python train.py --n_layer=8 --norm_place="pre" --positions="learned" --parallel_block=false --init="normal" --init_std_qkv=0.0625 --lr=0.00435 --lr_mult_o=2.0 --lr_head=0.00738 --warmup_steps=200 --decay_fraction=1.0 --decay_shape="pow" --seq_len=256
Each number is 128 + 24 x the weight over the matrix's rms, rounded and kept within 0 to 255. Layers, rows and columns count from 0.

# layer 4 MLP down (transposed), 256x64, rms 0.0574, rows 123-147, columns 0-63
[[141 155 116 124 125 143 129 127 100 136 140 173 125 125 127  79  94 133 125  94 115 117 126 162 161 172 109 134 147 116 110  94 165 119 195 121 168 147  96 100 109 140 140 145  95 128  95 145 120 136 163  84 156 134 127 126 133 162  86 166 111  89 102 119]
 [161 116 128 125 107  69 154  94 152 148 127 112 105 109 114 130  99 156 143 173  77 109 156 142 102 147 122 118 124 152 126 122 140 115 106 126 142 130 169  97 153 107 142 106 127 150 159 118 136 127 107 169 146  68 129 157  94 159 147 123 172 138 130 113]
 [119 129 101 121 107 125 123 161 143 146 133 123 184  88 130 159 151  94 105 105 135 125 149 136 122  67 106  71 165 141 130 111 139 131 133 130 112 144 110 156 152 104 158 124 116 157 161 121  87 117 145 133 113 165 103 136  98 121 108 130 142 120 183 143]
 [116 153  76 124 118 133 117 119 111 116 162 115 144  87 104 168 131 146 143 114 138 108 130 146 115  98 127 124 156 132 120 115 138 108 149 151 128 148 118 101 158 147 157 124 125 122 131 136 110 119 134 134 114 157 140 167 141 115 155 120 124  96 102 116]
 [119 155 120 169 104  86 127 135  88 116 181 164 133  95 101 112 141 168 158 111  82 128 148 122 107 119 130 134 140 141 167 150 112  83 136 161  99 120 157 153 111 152  95 147 141 119 187 102 113 156  49 120 157 134 138 144 149 145 129 124  85 133 100 127]
 [116 116 148 162 166 126 150 139 151  76 114 111 122 137 159 112  98 140 120  80 146 157  90 112 137 157 119 131 134 136 139 135 115 157 110 139  85 133 126 132 117 122 117 162 149 131 167 142 125 125 118 116 121 146  81 115 169 102 130  97 116 110 159 100]
 [129 137 124 143 138 111 117 136 141 136 125 140 131 140 118 123 107 155 109  98 159 148 136 151 155 135 115 122 146 129 152 146 128 165 142 124 115 107 114 139  95 136 125 131 101 174 125 128 149 143 111  87  71 126 109 150 137 129 116  70 112 126 168 119]
 [155 114 165 182 147 151 128 130 138 120  82 149 110 112 127 164 138 106 104 119 120 131 116 134 112 138 100  94 130 143 117 177 154 124 139 142 102  76  90 135 160 104 165  88 120 186 129  84 126 113 122 160 120  97 173 113 121 120 161 103 189 126 129  65]
 [149 179 115 139 168 110  94 137  78 109 127 136  89 163 131  90 125 142 139 142 132 175 138 123 149  95 125 167 156 127  67 150  95 131 158 144 152  93  88 117  95 129 144 160  97  99 130  89 123 152  82 140 123 121 165 139 120 145 137 132 146 131 113 148]
 [100 133 102  86 132  67 144 115 140 123 123 157 132 146 144 115 139 143 147 118 124  96  92 149 121 121 189  96 118 115 156 144 123 114 125 134 151 111 126 149 151 109 154 106 159  98 138 117 109 108 118 129 124 186  96 120 105 145 115 109 142 147 163 176]
 [135 131 106 106  87 143 129 133  75 113 151 113 124 171 145 163 132 113 146 127  77 162 103 105 107 167 146 137 119 140  93 158 116 116 130 115 143  80 155 123 142  95 128 117 120 121  96 139 119 176 136  70 169 120 138 143 126 148 129 146 165 124 141 126]
 [139 127 142 128 129 122 165 130 106 161 127 126 103 137 128 163 119 117 114 137 172 127 104 135 129 145 157  81 147 151 144  66  67 212 125  99 154 136  95 131 121 139 142 141 123 104 107 129 159 117  65 182 132 106 136 105 132 115 145 111 109 117 122 110]
 [175 138 133 140 159  84  68 138 120 116 168 149 102 110  99 107 110 135 146 130 121 160 109 155 101  91 160 128  95 106 127 144 151 120 140 112 177 104 123 166 164 120 119 169  84 156  83 139 152  66 156 158 122 117 121 109 117 145 110 182 149 100  89 158]
 [121  94 168  91 105  91 151 139 159 139 146  76 139 121 114 108 105  97 126 112 142 160 176 156 139 112 120 112  92  59 108 116 137  84 174 129 114 115 133 114 126 117 119 122 129 149 146 119 139  84 146 156 127 121 183 134 204 153 141 145 112 164 161  95]
 [157 164  69 116 113 143 145 116 142 151  78 142 162 144  92 121 104 135 155 159 121 125 116 147 110 174 109 115 135  79 138 121 112 167 121 163 118 143 130 159 141 118 119 115 137 151  91 124 126 138  82 114 137 133 119 178  99 127 132 147 140  77  99 135]
 [146 124 154 120 152 133  98 148 154 136 139 149 121 109 120 128 147 132  75  99 132 152 121 169 100  88 173 142 120 147 110 126 120 111 155 146 135 183 103  94 100 126  98 144  97 108 120 142 143 113 148 153 198 128  82 151 137 152 105 127 109 121  86  91]
 [139 180 106 160 121  90 109 113 148 136 160 155  90 137 102 152 129 140 126 144 119  80 131 120 100 135 147 120 124 153  81 109 131 154 141 117 135 110 169 125  93 107 116 146  76 139  87 124 131 114 127 143 154 147 117  96 150 115 160 174 156 132 120 114]
 [115 134 111 102 115 122  79 118 147 132 176 102 125 117 110 135 125 150 132 111 127 123 102 126 122 156 175 122 118 148 157  93 149 109 168  75 131 133 137  65 151 116 137 178 145 153 106 132 152 159 197 137 123 108 126 156  82 129 132 136 117 110 115 103]
 [165 147 166 127 159 164 161 107 164 113 100 139  82  77 109  95 136 127 142  94 104  88 107 129  98  87 114  93 108 173 128  82 114 101 154 132 107 184 137 121 141 120 106 127 117 137 150 121 147 175 146 115 121 108 165 124 102 128  95 150 134 163 127 211]
 [112 119 120 148 142 167 148 131 116 136 123 156 142 110 143 123 129 171 132  95 116 100 144 110 101 151 114 126 109 152  79 115  84 101 131 158 105 114 119 137 143 130 158 110 198 130 111 137 103 143 121 115 106 137 160 156  95 150 121 109 121 136 129 151]
 [108 143 132 106 128 108 106 152 120 132 162 129  69 155 148 161 112 146 100 169 108 129 132 133 102 109 139 129 144 147 146  98 120 132 126  72 158 104 144 110 145 153 131 112 162 124 103 145 129 164 117 149 129 143 146 153 115 111 132 133 144 135  54  99]
 [194  83 151 135  95 161 110 170  92  74 145 153 124  88 154 193 138 150 154 181  76  99 107 148 127 133 132  94 113 108 124 102 107 111 121 115 152 126 120 121 157  96 116  97 149 114 120 198 120 171  94 156 139 111 140 128  95 134 131 148 122 144 132 137]
 [169  97 130 140 158 124 129  87 142 129  77  94 154 131 137 130 151 156 138 130 121 109 129 119  99 121 156 118 120 127 109 154 140 157 111  97 136 126 111 174  91 113 142 119 141 119 111  97 155 180 146 102 152 127 188 142 134 124 128 142 108  66 144 107]
 [146 165  96 126 136 143 162  90 113 114 104 131 132 109 112 116 126  59 195 111 163 159 160 117  93 153 128  95 151  50 161 139 150 145 139 134 145 110  96 100 138 147 174 133 121 115 101 115  93 121  99 140 122 160 115 154 109 153  95 108 145 149 130 165]
 [160  98 141 138 119 100 161 161 150 147 150 102 112 103  75 103 119 132 159 136 146 155 105 100 141 136 128 132 113 124 116  74 171 152 132 126  54 116 112 133 154 114 114 111 134 191 104  56 142 147 130 138 173 126 138 145 171 108 176 126 110 117  94  95]]
# layer 4 MLP up, 256x64, rms 0.169, rows 124-147, columns 0-63
[[125 124 148 114 126 134  93 144 129  91 172 167 147 144 152 164 161  89  83 111 135 170  89  95 137  87 112 116  77  96 145 149 116 162 139 113 129 110 120 158 101 116 105 139 151 138 108 149 123 168 158 113 128 142 100 110 117  84 154 121 102 146 162 138]
 [147 130 116 141 107 136 145  95 125 139 114 134 107 146 135 126 126 152 146 151  87 139  94 167 124 103 146 150 153 108  95 117  82 115 141 122 155 115 114 104 144 127 135  99 156 140  71 160 148  93 112 129 208 107 131 135 121 154 119 128 180 146 106 113]
 [130 160 105 137 161 106 156 140 144 120 138 114 137 141 123 153 114 150 144 122 146 113 121 106 142 115 146 140  92 115 113 169  92 122 142  90 138  93 112 135 152 103 119 112 150 105 113 131 116 125 126 121 121 146 134 157 145 111 127 149 133 176 102  94]
 [ 92 134 163 139 122 117 211 103 124  88 117 141 134 146 157 161 115 136 146 118 103 140  93 127 139 163 141 144 103 140  72 142  89  92  96 121 135 163 138 152 148 138 129 137 133 134  88 164 137 158 119 100 183 117 118 149 120 101 100 151 150 127 120  69]
 [117 146 100 134  86 152 144 112 118 129 128 164 109 117 139 173 161 102 133 159 153 102 180 110 119 122  92  70 109 120 110 126 123 113 100 120 139 141 119 135 132 153 175  85 147 112 100 168 130 128 162 130 123 120 104 168  94 105 158 119 116 126 140 130]
 [140 147 149 136 163 138 136  81 122 159 132 138 123 146 115 158 136 150 124 133 151 120 107 143 121 139  96 123 126  89  90 127 139 165 107 126  82 139 129 116 113 138 127 167 137 152  97 119 142 164 157 101 148  85 120 139  87 116  92 103  97 136 156 132]
 [121 105  99 156 161 119 113 112 140 128 158 144 100  64 143 161  82 143  98 118 132 127 103 152 111 116 114 151 106 147  82 105 161 113 162 154 108 133 136  78 119 129 124 128  94 120 146 116 163 156 153 145 167 177 148 123 150  89 132 135 112 146 136 130]
 [107 120 143 169  73 144 154  84 180 113 111 139 133 112 118 120 122  97 137 158 126  79 167 115 105 119 103 105 127 150 105 113 122 159 161 119 125 129 142 130 155 116 103  98 153 164  88 178 129 171 164 131  89 113 100 126 152 106 159 152  93 146 129 115]
 [126 158 148 153  94 148 142  84 117 107 112  87 115 122 165 143  86 114 160  76 123 120 144 163 143 129 126 138 152 143 134 128 123 190 123 122 112 135 120 141 137 161  89 127 121 124 128 137 136 103  95 147 166 106 147 128  98  99 164 113 122 132 120 141]
 [158 154 142  98 135 112 154 134 112 137 147 114  93 121 132  94 137 102 136  85 162 132  89 163 112 137  94 126 145 104 123 149 104 169  90 151 174 147 128 189 142 125 121 116 152 162 147 137 159 134 129 166 130 123  83 140 132 122  83 142 119  88  83 100]
 [117 157 128 112 133 112 162 116 168 108 102 141  85  95 160 105 132 161 148  76 130 169 130 128 144 114  78 122 141  67 107 189 126 145 126 154 143  95 189 124 136 125 120  77 119 106 160 145 162 161 154 114  99 112 145 124 178 107 110 106 153 120 120 131]
 [ 58  88 112 113 167  75 165  93 122 130 164 127 117 103 123  77 175 149 162  89  95 135 101 103 173 131 106 111 121 130 154 112  95 134 112 162 125 126 156 126 147 127 142 118 167 130 160 107 117 165 117 149 129 111 125 204 179 111 104 108 134 171 164 124]
 [ 89  71 139 167 150 121 138 143 122 105 181 113 148 152 118 132 105  96 117 122 171 166 132 163 138 122 118  97 129 152  98  82 148 142 157 137 117 147  90 117 103 180 127 148  98 170 125 108 147 150 115 171 107 166 124 123 121 123 109 119  68 170 153 105]
 [126 150 159 125 145 117 147 158  61 105 108 139  99  74 132 117 153 126 111 118 149  98 154 104 140 134 105 126 118 109 103 138 152 141 153 129 144 124 117  98 123 136 104 133 129 156  96 146 118 153 134 139 135  97 140 145 174 103 168 173 159 153 103 106]
 [106 120 168 140 142 118 151  94 162  71 123  88 117 104 126 130 136 111 149 166 103 138 110 111 158 112 131 130 145 137 143 149 135 156 121 133 156 121 103 197 106 117  99 117 151 112 117 120 133 129  91 124 128 132 137 102 116  86 119 129 190 130 121 167]
 [139  99  65 141 120 101 156  98  98 108 115 113 115 138 107 134 121 166 118 142 165 157 154 125 155 163 117 138 117 165 123 135  95 134  94 104 147  99 107 137 160 135  93 122 169 129 145 118 118 111 122 133 130 111 144 192 129 107 102 135 118 157 105 149]
 [131 123 134 153 110 108 171 121 123  73 127 130 122 172 137 161 113 110 150 135 130 117 157  99 161  83 131 107 128  72 119 134 113 151 104 133 173 115 173 169 133 135 106 147 178 110  50 154 135 122 128  88 117 148 118 102 132 148 145 131 116 148 144 115]
 [132 159 125 155 154 119 148 140 154 120 141  77 181  67 118 147 136 131 168 110 128 122 171 185 107 138 121 139 113 115 137 112  93 166  87 177 140 139 138 157 136  73  91 136 149  93 132 142 153 153  89 155 117 125 148 115 140 118  83  78 114 116 119 139]
 [131 146 156 116 107 108 143 117 121 132 145 167 111 142 128 121 109  95 119 136 145 140 140 149 186 106 112  84 132 108 132 116 159 133 173  79 156 127  89 135 152 179 109 130 116 121 112 167 146 139 118  92 117 159 138 130 138 129 136 134 111 156 119  98]
 [129 148 110 119 135 101 171  92 113  91 149 113 164 153 146 155 130 113 125 141 130 131 122 131 102 132 122 125 129 155 115 128  94  85 123 127 153 121 151  88 195 114 135 121 122 111 154 104 111 127 168 156 146 120 169  83 125 114 186 102  99 111 142 131]
 [ 76 122 101 156 131 107 136  96 110 128 114 124 118  96  99 165 102 103 120  97 106 141 147  99 152  68 115 166 130 113 102 133 165 135 162 127 160 143 129 139 145 137 197 142 148 178 123 166 106 124 107 126 120 143 103 161 173 115 140 115 111 105 156 133]
 [133 112 122 155 103 133 152 143 133 114 116  92 103 104 105 121 146 135 134 163  97 129 126 167  94  98 103 105  95 121 137 171 108 104 135 131 141 128 100 136 145 175 146 179 163 140 103 109 144 112 117  99 150 162 120 138 123 146 148  97 156 126 148 141]
 [109 109 119 154 118 127 148 151 108 111 128 120 137  99 120 158 116 136 112 129 112 192  93 104 163 101  76 107 126 174 143  65 157 127 113 119 152 159 138  94 140 130  91 117 171 184 166 170 128 117 154 115 160 112 137 104 146 112 106 135  55  97 138 124]
 [ 99 122  60 180 100 141 149 106 123 133  74 125 117 132 144 124 159 149 112 147 115 150 155 127 114 154 123 166  96 169 137 115 135 163 142 146 122 106 110  95 143 146 116 133 127 175 109 105 151 144 174 158 124  94 162  99 152  92 145 121  80 146 107  77]]